config.toml
init = "uniform"
init_std_up = 0.0442
dataset = "wikipedia_en"
Each number is 128 + 24 x the weight over its row's rms, rounded and kept within 0 to 255. Layers, rows and columns count from 0. The size above them is the row's rms in percent of the matrix's.

# layer 6 attention value, 128x128, rms 0.0662, rows 36-63, columns 64-127
size [ 99  88  97  97 107 108 110 109 103  97  91  96 122  99 104  97 119  93 102 109 110 102 100  97 103  84  93 110]
[[176  98 124 126 167  67 118 115 120 137 143 128 135 101 140 101 155 126 108 165 151 145  95 145 109 142 123 128 130  82 125 105 148 114 132 102 110 160 163 124 108 118 210 123 115 126 130 141 134 130 128 114 149 131 113  88 104  93 148 113 170 149 112 121]
 [145  97 130 130 148 105 127 138 123 134 172 118 108 136  62 142 162 120 136 115 158 127 147 170 117 123 144 133 133 146 149 139 178 147 133  83 104 139 132 126 143  77 159 129 128 149 138  97 140 138 126 116 128 153 161 105 110 137 158 141 120 128 190 149]
 [156 124 107 106 121 100 111 146 124 154 118 136 162 110 134 154  80  85 119 181  93 159 112 104  89 145 100 146 135  98 129 114 131 131  96 138  89 147 176 105 111 118 142 128 119 127 108 164  87  99  99 155 185 133 126 161 126 113 115 166 116 128 159  94]
 [124 141 138 114  98 122 109  69 109 135 133 118 128 144 151 143  99 108 128 113 115 113 149 143  86 135 146 175 142 105 103 194  97 130  94 133 132  88 116 128 133 155 135 150 152 159  97 147 106 111 155 120 131 142 138 100 142 164 166 126 117  88 142  76]
 [154 111 128 142 158 109  82 118 123 160 117 111 110 142 167 136 143 106 124 132 112 105 125 100 110 152 126  95 101 173 111 124 107 117 132 100  90 166 147 127 113 143 167 108 127  73 146 134 162 109 152 128 132 130 126 148  88 177 145 171 147  92 151 148]
 [120 130  88 124 128 137 131 172 156 105 163 163  88 187 130 103 123 117 106 134 164 126 126 165 154 164 108 144 132 134 141  61  86 102 146 140 165 108 126 133 136  93 118 147 106 108 132 151 102 101 141  99 136 141 154 157  95 165 130 122  99 102 113 156]
 [161  82 141  77 128 132 114 149 111 129 105 106  99 120 106 137 110 151 116 144 140 135 161 161 115 107  78 110  83 123 125 152 154 143 141  92 121 155 151 126 115 139 120 121 147 146 135  98 101 141 150 147  97 136  98 112 141 126  67 125 123 194 128 110]
 [124  89 140 105  95 161  98 140 124 120 123 110 121 148 169 114 136 144 113 110  81 101 109 160  81 123  96 151 127 144 109 163 141 188 123 101 133 107 144 121 138 169  94 100 131 127 122 112 113 177 153 104  96 127 123 132 171 143 115 126 130 115 140 111]
 [153  63 124  99 126 111 114 120 121 169 122 133 146 159 161 133 156 132 111 132 142 118  78 122 150 155 105 139 114  72 119 127  97 159 153 156 101 171  87 136  95 154 129 155 116 138 130  98 138 126 102 110 152 176 119 134 125 135 139 160 175  80 119  83]
 [137 100 143  73 123 131 167 117 108 144 137 110 202 122 142 126 163  89 150 131 156 155 143 165 121 144  76 142 122 142 126 156 114 139 103 101 131 146 168  91 127 134 159 130 116 118 126 124 117 173  87  97 124 129 143 130 151 104 133 136 116 107  96 112]
 [141 158 100 126  96 143 107 155 133 102 144 126 126 170 144 109 114 163 120 123 101 103 129 143 110 156 153 118 137  80 178 131 174 138 119 125 170  73 138 123 164 117 122 164 121 142 170  93 143  89 111 127 103 146 158 107 141 112  87  78 110 159 134 127]
 [119 111 155 140 125 135 160 102 133 104  83 164 172 137 154 156 119 120 111 119 125 116 145 111 166 145 147 111 101 151 144 100 136 117 121 109 120 105 148 141 131 154 128 133 110  69 174 138 135 142 107 102 145 141 130 143 114 171 136 105 203 139  84 110]
 [112 100  83  83 157 112 122 124 133 113 120 115  93 129 131 145 134 101 128 153  79 170 101 143 128  98 126 152 143  66 123 100 133  96 121  80 117 163 116 133 165 149 152 130 130 125 107 126  93 161 101 177  90 108 111 106 134 108 137 119 114 110 141 139]
 [121 112 173  76 153  95 133 138 122 101 115 181 146 122 203 148 150 146 139 116 123 150 139 107 150 138 130 102 130 135  94 108 162 111 182 206 137 108 136 144 135 155 146 108 144 153 135 127 161 127 121 130 108 113  69 167 139 127 162 153 151 181 134 160]
 [100 142 101 145 135 108 120 107 137 115  54 127 106 124 170 105 155 120 188 107 126 149 142 117  90 120  83 113 126 140 171 111 113 137 128 119 147 112 111 113 130 145 125  79 103 143 114 126 121 132 126 137 101 131 132 159 110 101  93 135  93 128 121  73]
 [ 70  97  85 134 119 115 131 130 147 132 122 116 176  96 151  96 114 143 118 108  79 134  96 117 156 119 115 129 161 154  91 122 134  72 157 153 120 113 154 110 161 131 115 153 136 113  99 131 129  91 107 124 110 144 109 156 114 103 143  92 117 131 134 118]
 [143 112 116 125  91 133 137 119  82 118 154 125 122 116 137 120 135 107 106 132  97 156  98 121 121 165 145 159 146  95 129 122 112  96 133 104 123 150 107 175 156 142 141 178 115 100 192 126 169 170 122 174 132 104 127  80 136 129 141 120 141 125 141 160]
 [ 99 212 129 131 136 135 138 100 150 156 147 135 138 126 106 109  91 123 130 119 133 120 168 166  80 121 105 143 137 110 117 142 130 199 107 126 127 128 121 107 124 156 117 110 156 144  97 117 106 107 146 124 137 135 143  89 150 144 136 127 120  88 133  98]
 [126 127 145 129  94 141 117 160 107 144 179 119 125 105 103 138  78 132 116 140 107 179 132 103 161 150 151 161 176 124 124 104  96 131 129 112 135  97 157 128 101  94 141 101 155  91 112 112 122 110 158 137 111 129 138 101 115 120 131 122 112 122 121 163]
 [131 126 147 165 142 125 144 119 132 137 150  86 121 159 134 114 120 161 128 133 111 136 126 114 127 195 155  88 161 164 153 135 131 123 126 109 130 114 151 172 141 131 146  84  97 116 125 143 146 112  95 129 151 137 118 160 126  75 166 122 143 153 131  90]
 [176 120  82 127 124  62 118 134  97 140 116 114 127 176 117 132 131 103  86 121 118 205 151 139 158  99 149 161 127 143 156 104 161 124 120 129 114 132 164 159 142 141 112 110 129  82 145 124 122 129  82 145 124 129 111  99 149  73 143 124 110 127 141 123]
 [123 111  92 189 121 125 131 164 138 137  77 112 136 108 137 111 144 177 186 112 100 148 144  77 128 143 154  94 135 162 108  98 107 120  93 162  88  76 140 149 163 120 162  98 126 142 142 158 138 136 134 125 114 150 100 120 174 118 116  97 147 101 156 116]
 [125 123 149  88  98 116 217 128 156  81  95 150 148 113 123 120 128 102 140 128 154 124 129 138 138 106  89 132 103 152 152 126 115 153 134 149 142  94 107 135 130 146 104 107 142 179 119 102 148 163 155 146  73 118 128 168 127 110  66 132 121 108 132 119]
 [127 141 132 142 118 139 114 166 118 155 149 172 153  94 126 144 121 150 123 109 109 149 143 162 134 143 147  96 132 160 101  73 145 124 140 162 127  92 163 107 128 161  89  99  89 117 131 115 162 115 120  97 113 123 124  86 103 125 124 138 151 139 154 117]
 [ 69 155  81 158 133  99 125 153 130 148  79 120 105 146 122 158 145 123 145 107 106 137 158 129 111 132 131  79 122 131 124 138  89 107 140 111 120 121 135 134 145  85 160 121 143  90  95 141 131 150 103 152 151 160 112 124 139 137 120 151  96 135 152 108]
 [122 150 106 130 181 121 105 124 181 115 144 104 126 143 116 154  95 131 144 156  88 121 142 184 111 147 102 165 130  80  77 159 128 155 163 109 139 120 131 124 133 118 167 113 125 123 124  88 120 129 139 106 162 115 107 103 171 117 145 109 101 144 129 153]
 [174 128 153 115 119 168 114 123 129  91 103 155 123 136 124 103 149 117 104 172 146 146 145 129 112 154 146 131  74 118  75 151 135 135 123 126 167 124 112 116  86 140 115 122 119 141 127 145  92 118 132 150 169 165 148  80 109 111 135 118 106 101 106 143]
 [155 180 143 101 178 139 102 140 128 134 128 105 141 144 113 123 113 111  95 122 106 182 155 169 126 132 109 115  98 114 117 121 141 128 149 101 126 116 159 154 121 115 123 157 114 106 133 150 110 108 109 161 141 153 112 158 138 107 124 143 150 136 114 155]]
# layer 6 attention output (transposed), 128x128, rms 0.0558, rows 36-63, columns 64-127
size [111  97 110 111 121 116 124 124 119 119 113 107 128 120 116 110 129 104 112 117 119 118 118 111 121 104 113 124]
[[ 93 100 103  95 138 130 146 126  98 144 131 112 157 134 138  98 131 121 151 126 158 123 142 121  70 127 134 129 159 119 185  97 129 126  97 165 144  95 106 126 136 125 120 117 129 127 133 101 172 117 143 169 167 116 159 147  98  95 121 106  60 128 124  67]
 [140 120 147  85 109 126 123 111 162 142 151 115 147 125 129 130 171 116 145 150 152 142 122 138 112 128 117 132 179 163 136 152 132 141 109  79 137 145 175 119 138 111 171 155 142 154 141 122 163 145 123 153 109 127 118 173 153  98 145 138 106 147 171  93]
 [150 109 150 128 127 159 141 124 157 108  88 141 122 146  95 159 135 127 103 153 149 180 113 113 124 125 115 133 136 151 133 117 121 142 111 145 150 187 127 171 106 107 143 132 109 125 113 119 144 140 184 148 170 118 135 130 112 138 157  87 101 129 156 122]
 [143 170 121 133 127 110 123 125  84  89 109 146 112 120 123 139 123 158 116 151 105 109 120 108 132 132 136 187 111  92 153 146 147  93 134 119 129 152  93 106 143 128 156 139 112 158 124 129 109 119 152 127 127  91 127 121 158 145 136  94 100 125 156 166]
 [128 121 134 123 152 106 145 188 118 102 111 111 113 128 106 108 115 104 157 113  87 104 159 109 141 134 112 123 140 114 130 106  92 109 115 126 121 132 100 171 121  91 122 122 130 108 104 108 144 123 145 131 140 120 128 138 144 162 126 136 127 125 126 142]
 [150 101 120  82 155 127 151 122 162 101 135 152 120 152 124 111 156 106  94 104 144 102 122 171 137 109  78 148 112 138 149 124 131 110  84  95 164 105 101 126  96 105 147 140  87 125 106 137 122  93 117 127 120 160 154 129 121 144 122 100 147 153 106 177]
 [119  88 133 122  94 125 165 100 162 131 144 121 151 121 119 123  98 123 150 113 123 149 140 112 166 155 165  72 114 137 147  86 150 106 124  87 148 123 141 180 147 149 121  88 156 116 131 114 129 161 155 133 108 126 130 122  90 127  99 157 150 165 146 144]
 [192 107 130 119 110 161 148 140 104 167 142 101  81 147 108  95 132 155 152  89 128 108  78 112 159 148 139 142 114 157 123 117 155 122 116  90 106 118 117 121 111 157 104 107 126 118 173 112 145  99 116 140 126  94 118 115 148 147 107 121 150 151 166 140]
 [153 146  92 100 133 107  89 144 134 136 106 105 125 105  80 147 102 123 111 100 136  95 101  96  96 136 142 162 160  70 173 163 102 190 106 139 140 113 111 163 122 134  76 129 110 144 123  92  97 139 153 147 137 110 171 131 153 121 123 120 109 130  94 118]
 [134 106 152 119 184 154 151 149 110 111  87  91 120 112 122 141 134 115 117 134 128 156 119 103 137 102 113 110 129 139 120 145 130 112 147  81 168 147 105  89 172  90 148  76 137 119 112 120 146 143 146 154 167 121 128 138 136  83 141 124  85 162 156 112]
 [134 127 158 137  85 125 128  35 138  92 133 148 161 155 124 107  95 130 156 130 168 115 100 111 140 137 144 121 128 153 106 128 118 122 131 119 122  80 125 142 129 177 160  99 136  93 133 178 144 112 160 168 128 101 118 126 123 126 127  85 163 152 126 142]
 [138 112 151 135 184 122 116 156 101 186  90 140 137 118 128 121 123 158 172  85 130 138  92 126 112 113  88 130 169 132 129 131 100 155 131 128 145 116 120 134 131 175 121  91 139 106 120 137 122 133  86 134 146 130 158 122 145 107 123 111 154  92 108 156]
 [ 64  87 110 136 177 151 184 171 133 144 145  80 156 147 118 118 122 107 141 116 131 124 134 144  86 137 156 102 146 129 117 110 145 114  88 111 117 105 144  97 127 132 111 131 128 169 122  98  60 119 142 137 167 121 118 114 152 101  97 132 101 176 127 114]
 [119 138 127 150 184 124 163 116 131 122 109  86 156 101 128 163 119 117 136 118 113 121 130  93 110 140 146 141 126 136 117  82  96 164 156 176 101  85 119 174 157 127 150 124 154  89 109 130  82 165 102 132 128 123 116 137 106 111 144 129 130 116 136 166]
 [124 100 159 112 121 132 126 147 120  67 132 110  88 134 138 143 117 154 123 137 154 139  97 179 176 144 112 119 110 157  83  91 127 108  80 124 111 195 107 109 116 144 184 111 119 131  97 118 105 139 151  85 171 123 125 151 104 126 139 112 122 121 115 127]
 [142 121 170 160 121 124 142 118 152 176  95  98 127 144 124 108 121 105 102 112 159 105 135 128  79 140 122 146 161 132  96 158 119 129 129 139 105 126 114 115  81 138 100 120 131 139 133 148  96 105 131 112 117 126  84  94 115 109 104 130 107 141 107  87]
 [ 96 158  95 151 139 122 178 133 142 121 114 136 139 137 116 110 133 111 147 113 112 148 138  78  77 131 200 130 175 105 123 134 121 142 144 151 128  95 136  92 145 120 109 149  96 124 176 135 113 140 155 139 172 120 115 118 147 143 119 161 125 182  95 143]
 [104 141 108 119 130 133 149 106 159 132 171 158 118 154 126 122 113 116 102 164 116 130 125 184 118 121  82 163 107 106 163 138 171 137 155  97 131 123  86 125 175 128 165 138 102 142 137  91 156 140 150 122 107 130 177  77 153 123 145 149 134  82 171 135]
 [161 158  98  87 149 143 137 105 115 162 127 110 131 137 115 121 130 132  88 169 145 137  92 141 147 148 122 136 120 106 110 143 137 143 151  85 113  90 168 107 133  93 123 121 127 132 118 162 142  85 137 119 144 154 107 144 154 116 131 141 125 110 152 123]
 [118 104  98 170 115 106 106 150 127 170 118 110 104 118 123  95  63 107 100 138 118 123 140 119 113 143 132 146 144 144 136 134 114 151 148 164 134 163 102  96 113 118 131 153 116  67 107 144 124 158 132 108 148 128  96 165 147 132 135 116 163 129 150 108]
 [117 114 113 136 152 119 121  92 130 146 128 107 159 134 143 101 141 126 108 134 144 173 125 139 140 154 193 122 103 140 146 123 169 135 153 114 130 125 112 147 106 141 118 122  71 180 133 143 142 141 131 160 104  83 143  82 134 100 137 140 134 161 136 113]
 [192 115 133 152 107 140 112 107 119 122  97 126 121 106 154 122 122 118 134 149 177 163 139 104  95 119 185 119 108 189  97 103 146 117 107 152 108 143 130 139  77 133 131 141 115 149 138 150 142 124 106 131 173 155  88 100 155 142 133 132 141 157 108 107]
 [128 119 133  99 108 129 165 143 118 115 146  85 108 107 132 124 147 156 132  86 123 174  83 154 171  99 102 119  89 161 103 118 135 104 142 131 114 146  84 131 136 158 162 157 168 125 127 101 157 138  93  91 108 124 108 160 125  99 127 101 135 160  99 156]
 [153 133 122 110 134 141  82 141 166 148 128 128 107 106 150 158 126 114 138 107 137 159 154 150 132  83  93 125 118 118 140 126 122 163 154  92 134  95 166  84 105 144 110 142  89 135 129 112 175 115  78 102 118 135 149 102 137 155 125 166 178  93 172 107]
 [125 102 140 145 150 152  78 149 132  99 118 125 109 166 139 109 156 118 143 141 170 105 112 154 125 126 119 127 147 117 138 163 152 129 156 105 152 155 167 109 124  89 137 133 134 129 146 113 105 127 166  82 131 136 103 117  99  94 128 126 140 100  90  76]
 [140 117 144 106 169 147 184  97 120 119 179 112 144 114 126  83 118 129 122 125 144 126 122 136 103 169  92 157  56  99 133 139 169 111 111 124 108 102 122 160 132 131 119 117 146 113 113  72 135 129 141 128 120 115 108 129 150 134 118 116 144 151 181 113]
 [114 146 109 112 116 118 149  99 119 102 147 151 125 102  99 155 148 137 109 132 161 126 154  62 126 106 123 124 147 149 104 116 135 106 122 135 161 109 114 137 144 136 144 164 110 136 125 151 120 152 179 131  91 107 125 111 123 181 131  82 136 132  78 152]
 [122 178 134 127 172 131 135 108  90 126 113 140 162 142 111 101 110  90 113 115 106 136 136 136 131 149 133  82 128 160 149 114 130 134 135 135 136  96 132 190 127 140  93  90 114 124 101  99 125 144 134 138 120 116  94 154 106 133 119 128 160  96 147 111]]
# layer 6 attention query, 128x128, rms 0.0889, rows 64-88, columns 64-127
size [ 70  76  75  77  79  95  91  83  83 102  98 109 105  97  94 118 110 117  99 113 116 111 100 104 107]
[[143 140 152 100 100 133 122 137 131 137 184 133 130 163 158 111 123 120 128 133 141  71  96  91 188 142 146  83 110 137 172 103 102 120 118 164 109 120 138 114 125 100 100 138 117 131 126 119 144 130 162 134  90 129 129 127 135 132 134  95  87 150 165 137]
 [140 174 118  94 141 120  80 159 104 150 108 116 164 177  82 106 108 165 108 135 149  99 138 138  84 112 144 137 132 142 103 150 121 141 123 102 103 131 143 146 136 144  99 158  95  83 147 179 144 138 121 160  76 120 107 140 173 161 124 146 131 116 131 131]
 [124 137 132 106 139 103 161 122 148  98 141 121 140 156 127 120 107 132 111 148 143 101 103 140 176  71 158 156 162 129 138 124 129 144 132 170 120 156 152 152 139 111 152 142 117  99 171 176 140 139 120  69 112 108 116 113 149 102 189 153  89 105 123 122]
 [153 105 104 138  85 105 101 142 153 111 155 167  98 158 121 130 153 139 113 119 112 124 127 142  98 128 163 115 117 143 143 133  81 128 118 141 118 153 156 112  79 122 116 113 110 127  85 133  84 136 128 137 136 122 110 125 139 186 124 158 163 135 154 127]
 [145 100 142 149 105 128 151  98 121  89 126 148 109 110 154 137 120 135 118  93 133 140 140 128 115 128 116 142 129 123 111 126 139 139 116 104 119 102 104  77  95 147 121 123 150 154 104 166 140 127 108  98 128 134 176  57 100 120  75 121 149 133  81  94]
 [143 108 129  76 123 149 147 136 104 127 114 100 160 143 101 134 129 181 133 152 104 130 140 105 161 187 114 108  91 101  99 110 123 109 149 147 135 146  85 104 165 127 131 123 108 153 181 128 179  86 123 128  96 143 159 119  79 145  98 105 129  99 171 132]
 [162 136  91 128 143 157 134 156 111 109 129 131  88 168 117 141 140 125 123 141 142 137 149 126 103 115 119 115 123 128 129 147 129 150  77 107 131 134 122  87  73 118 138 134 130 153 129 143 115 128  81 146 110 112 129 129 112  75 130  79 119 148 126 116]
 [132 133 131 142 149 133 139 142  85 138 101 103 165 178 112 140 152 153 127 139 105 132 114  83  73 131 165 145 114 130 109 151 105 127 121  84 143 160 102 146 160 121  99 152 103 188 125 121 170 117 140 141  80 123 136 109 140 131 103 140 127 124 140 118]
 [123 133 154 132 173 118  84 167 153  97 100 114  77 114 153  84  80 134 143 147 119 123  89 115 131 113 108 100 122 115 117 130 118 130 142 103 117 153 140 141 144 113 152 145 138 151 135 154 125 121 118 172 139 133 146  85 153 135  95 170 118 154 122 132]
 [146 202 142 161 134 149 119 148 129 143 143 160  83 162 164 123 154 108 115 120 132 150 127 124 115 166 129 121 167 101 153 161 138 108 107 124 142 115 151  86  96 150 134 114  75 141 140 122 150 111 119 115 145 133 132 104 143 136 163 131 138 109 157  99]
 [ 98 135 125  92 166 144  96 141 151 125 143  91 140 132 108 142 101 158 143 176 123 119 153 172 149 128 109 132 118  63 127 118 135 106 135 173 150 123 116 154 159 182 111 135 151 108 125 165 124 141 135 150 103  92 137 159 146 137 153 138 125  98 146 125]
 [131 153 131 149 150 116 152 163 131 113 151 135 109  92 136 127 124  73 119 192 112 142 164 133 139  96  57 111 149 121 108 139 119 142  90 133 155 145 163 101 103 115 169  96 169 123 153 139 109 129 131 126 109 117  78 126 138 121  74 117 135 131 108 104]
 [131 161 145 118 123 122 134 103 163 144 136 137 137 106  90  95 112 152 162 156 123 119 160 142 155 117 115 113 157 121 131 138  87 152 167 130 131 167 160 108 156 179 128 136 135 136 122 119 115 147 121 150 138 148 109 169 160 154 125 126 120 132 126 125]
 [115  96 122 154 138 114 128 149 158 137 124 118 126 122 102 148 158 135 141 120 140 152 120 121 158 119  89 123 108 121 146 140 125 145 134 110 160 154 124 180 122 144 150 129  98  95 119  54 112 186  71 122 136 127 111 137 135 134 135 151 157 187 144 117]
 [133 141  98  97 130 146 162  85 156 107 109 135 136 129 128 123 125  75 121  93 120 110 149 158  73 145 147 152 164 130 118  93 138  91 110 151  93 107 123  69 106 156 127 126 136 124  95 136 101 126 130 153 128 105 135 179 152 127 158 142 124 140 132 151]
 [133 130 146 145 139 132 123 142 100 120 117 116 138 158 104 105 103  95 152 150 151 150  96 117 108 136 150 151 112 156 106 144 136 103 139 106 157 177 122  44 124 106 156 123 150 166 119 130 106 127 143 116 164  93 141 155 122  68 112 150 122 119 146  78]
 [127 110 112 103  94 125 127 105 136 144 128 174 119 106 119  78 135 114 100 119 146  88 161 107 110 118 144 136 120 140 138 102 126 101  75 123 102 112 122 167 104 142  88 151 153 134 128 103 143 108 129 148  99 106 140  89 135 146 114  93 129 133 183 120]
 [127 139 103 126 118 122 145 126 138 136 130 104 117 123 112 113 165 125 114 109 167 122 133 101 140 168 113 101  91 101 120 107 101 104 121 139 130 128  83 158  94 128  86 128  72 119 119 117 148 152 107 153 106 122 149 149 132 159 152 115 103 138 119 149]
 [140  83 113  97  84 158 124 102 119 119 115 155  86 131 123 122  85 156 120 154 151  91 123 127 152 111 119  92  78 148 104 154 119 129  82 127 132 130 146 128 143 146 124 173 115 152 180 161 143 131 146 143 117  92 108  95 137 167 141  84 116 154  93  79]
 [131 134 154 133 123 129 168 147 107 131 114 126 136 148 138 143 119 181 146 147 137 142  96 128 106 133  98 121 159 106 106 161 151 105 149  81 179 151  85 140 153 125 125 138 120 160 162 155 115 104 159 162  61 139 102 101  96 110 107 108  97 122 173 109]
 [128 129 149 181 136 138 143 119 104 129 126 114 126 121 144 119 140 161 107 158 112 139  99 138 141 126 141 117 138 106 124 133  71 136 135 155 126 113 123 128 100  97 153 126 137 134 113 112  98 147 103  87 111 168 127 101 124 128 120 168 127 105 139 113]
 [149 134 134 135 143 115 111 166 120 144 147 120 134 133 101 138 140 161 103 133 132 204 139 135 140 119  79 104  63  95 119 135 148 123 118 121 117 130 159  92 108 144 105 128 130  79 112 111 124 127 101 125 134 176 133 122 112 144 114 106 101 117 164 109]
 [129 103 123  78 115 168 128 189 162 127 160 112 145 145  79 134 126 163 158 127 119 131 128 114 120 159 155 180 114 114  99 152 149 116 152 125  91 111  67 159 147 135 110 168 111 109  83 142 171 121 133 114 110 158 142 109 117 141 143 125 155 109 137 146]
 [124 104 122 126  86 143 154  83 167 115 117 145 112 161 123 167 120 130  98  89 124 139 140 149 132 106 160 107 116 164 102 120 140 112 129 137 162 123 100 142  85 140 155 133 148 174 149 100 132 132 115 124 132 133 109 114  95 154 127 136 166 162 114 139]
 [104 116 140 108 129 152 123 130 112 170 117 155 150 101 127 128 119  85 112 128  70 139 150 145 163 152  99  91 116 129 139 136 149 194 140 116  94 123  80 136 100 143 114 143 105 151 129  82 181 151  82 105 121 126 179 111 134 136 134 103 123 149 112  95]]
# layer 6 attention key, 128x128, rms 0.0936, rows 64-87, columns 64-127
size [ 66  79  84  70  88  84  78  97  86  91  93  99  89  89 108  99 106 117 103 109 105 112 104 106]
[[152 122 167 117 145 136 122  89 144 140 131 115 104 145 135 128 150 160  92 140 131 142 155 127 190 121 129 139 132 109 176 105 111 124 141 101 153 153 111 108 148 120 119  99 136 107 126 100 107 112 106  97 140 106 186 138 146 123 125 136  73 144 135 147]
 [116 150 156  84 133 138 131 152 108 145 129 102 160 169 128 128 101  95 104 126 147  96 127 142 134 188 154 160 126 144 140 122 101  99  97  92 123 141 120 168  98 166  96 139 120 111 103 105 108 107 127 119 131 144 107 109 166 166 150 125 141 115 153 106]
 [114 138 143 146 160 117 159 121 124 102 123 132 128 127  88 121 137 106 139 121 119 129 143 126 151 128  98 108 157 115 132 106 104 138 110 123 171 142 140 151 118 131 140 143 132  87 164 129 101 126 146 111 101 131 163 135 174  75  92 168 137  85 129 137]
 [158 132 124 102 162 108 126 126  79 110 145 151 102 153 140 103 163 109 158  93  56 125 136 126 132 167 146 123 161 106 159 109 106 128 119 141 144 156 142 171 133 140 117 126 134 103 178 121 133 100 107 120 137 171 127 122 101 118 101 116 132 116  89 128]
 [172  99 142 146 125 120 145 112 132 107 121  95 114 110  78 142 123  81 126 138 133 145 151 132 135 124 126 165 123 111 179 124 117 162 183 114 168 134  82  93 123 116 124 106 150 158 107  92 141 127 132 119 134 135 140 155 102 115 128  86 102 124  66 122]
 [184 103 121 159  98 134 152 117 101 138  58  93 153 159 146 137 147 138  61 126 134 134 162  99 124  92 156 132 171 131 125 154 117 117 130 147 157 114 143 131 134 143 141 136 115 119 127 139 127 115 118 138 129 150 105 116 127 143 116 174 116 103  87 122]
 [140 127 158 108 124 104 168 113 158 116 118 119 140 125 124 106 152 121 151 136 147 133 148 113 140 166 100 123  93 164 139 121 103 105 147 122 150 129  93  94 137  95 119  95  89 185 159 143 148 117 138 134 112 106 118 149 133 135 103  98 164 117  90 123]
 [146 124 134 111 107  89 120 156 125 152 110 149 142 117 134 141 123 165 157 157 171 107 163 106  56 121 164 140  93 139  86 183 123 110 130 117 116 142 166 122 131  99 138 147  80 154 125 148 136 128 166 149 126 129 109 128 151 152 134 174 162  61 113 151]
 [179 139 152 117 129 147 123  77 140 111 158  88 161 119 126 134 105 109 152 107 110 145 141 151 127 159 120 116 135 154 153 124 125 137 120 121 163  94 159 167 140 137 130 124 134 116 157 108 138 123 108  72 113 142 155 131 149 126 138 113 138 144  83 149]
 [117 131 135 114 144 175 147 133 115 153 133 129 167  60 168 157 128 113 112 120  91 104 128 128 116 150 109  96 106 127 162  97 132 143 141 114 119 105 174 112 111 119 144 134 133 141 123 165 109  64  88 156 114 115  94 120 175 136 141 142 119 135 181  93]
 [133 150 107 108 129 125 122  79 127 126 141 125 171 129  88 121  86 132 107  98 149 175 152 120 164 158 123 120 143 128 156 121 146 101 117 120 143  82 128 126 128 171 109 132 111  90 115 106 102 134 134  96 142 155 105 111 130 179 163 148 120 159  92 161]
 [141 140 126 150 155  85 134 143 104  92 136  89 155 113 151 103 139 116 127 100 138  98 128 116 124 186 110 143  89 146 141 102 133  94 114 124 118 112 109 124 111  72 108 134 132 155 106 118 125 141 130  84  98 167 150 104 154 138  91 108 122 147 154 118]
 [124 121  93 137  69 145 131 143 140 126 186  90 133 145 146 103 142 140 157 131 114 157 135  96 121 147 138 143 144 147 122 102 147  99 121 106 148 139 126 150 134 155 115 112 160 163 140 168 135 121 144 116 175 147 128 119 160 102 196 169 120 169 151 146]
 [ 94 123 104  66 122 136  85 135 117 123 118 134 114 132 102 137 131 131 120 111 115 125  67 125 116 114 123 107 162 162 125 101 103 137 116 111 105 110  78 118 134 108 108  92 174  75 108 109 133 135 151 101 160 150 114 140 158  80 125 146  87  97 134  99]
 [142 116 126 133 121 101 128  81 103 135  90 137 130 139 151 148 121 131 159  82 145 126 128 136 134 155 133 136 103 133 174 101 155 146  86 145 170 146 110  94 138 140 138 143  97  99 108  78 120 106 101 111 120 165 139 158  73 154 154 134 103  69 141 137]
 [ 86 145 204 154 147 153 121 128 122 163 129 101 139 114 119 158 123 130 134 177 142 153  84 138  83 123 142 129 132 138 163 106 112 107 102 113  96  96 142 112 158 132 157 165 100 135 101 131 103 124 149 122 114 118 115 129 158 137 153 109 102 160 135 129]
 [150 109 122 148 103 138 143 163 136 152 159 160 105 162 136  86 128 155 130 147  97 152 144 114 135 179  89 130 136 139 109 115 148  72 161 103 127 140 113 157 133 110 143 133 145 132 169 163 110  99 130 127 104 154 113 125 155 154 141 141 114 139 171 145]
 [163 126 107 128  91  80 119 119 129 175 129 129 125 146 123 118 113 107  95 123 112 125 154  89 111 133 102 112  90 138 124 123 165 110 128 165 140 130 145 141 148 173  90 172 108 132 107  96 121 104  56 131  94 102 142  99 133 129 103 128 146 131 131 133]
 [185 110 138 108 107  74 146 138 122 152 103 137 133 129 117 102 125 129 146 156 155 122 165 183 110 166 135 120 118 111  90 166 191 110  89 129 153 170 139  93 114 127 179 142 103 139 148 130 134  90 131 113 134 108 136 108 156 119 116 117 170 147 157  99]
 [109 108 128 182 114 157 171 119 136 134 124 109  98 119 103 167 121 140 107 200 141 121  59 170 119 159 153 152 148 120  96 144 131 144 131  77 161 154 151 122 122 132 151 145 140 159 119 115 134 113 120 105 131 119  98 133 171 117 108 129 117 115  92 147]
 [106 151  99 119 125 153  93 148 124 120 109  87 117  87 159 107 123 142 150 132 141 110 109 115 103 160 154 144  88 110 130 123 170 102 136 147 131 136 167 137 142 107 136  96 151  67  93 141 145 102 156 111 111 131 103  98 116 116 114 172 125 132 111 137]
 [151 108 165 122  96 157 134 123 123 187 163 116 135 141 132 126 156 165  70 125 125 106 130 138 120 135 134 170 123 130 131 117  80 124 163 138 125 140 122 127 107 153 111 123 137 129 147 126  94 162 124 108  98 127 151 141  89 163 155 178 134 132 141  91]
 [126 130 131 119 116 119 175 131  97 113 171 152 169 139 129 111 114 108 138 120 118 157  93 119 127 163 115 149 140 168 118 167 185 133 181  90 148 102 129 122  88 130  80 156 144 134 135 169 115 150 108 147 159 153 139 118 102 148 130 113 138 192 133 165]
 [141 125  93 114  95 125 119 118 137 138 142 132 125 135 125 139 143 156 150 159 131 142 109 184 168 178 103  96 126 140 152 141 113 127 154 125 122 153 126 129 133 118 108 160 155 121 151 148 114 102 145 133 133 109 117 152 130 119  74  68 100 119 201 145]]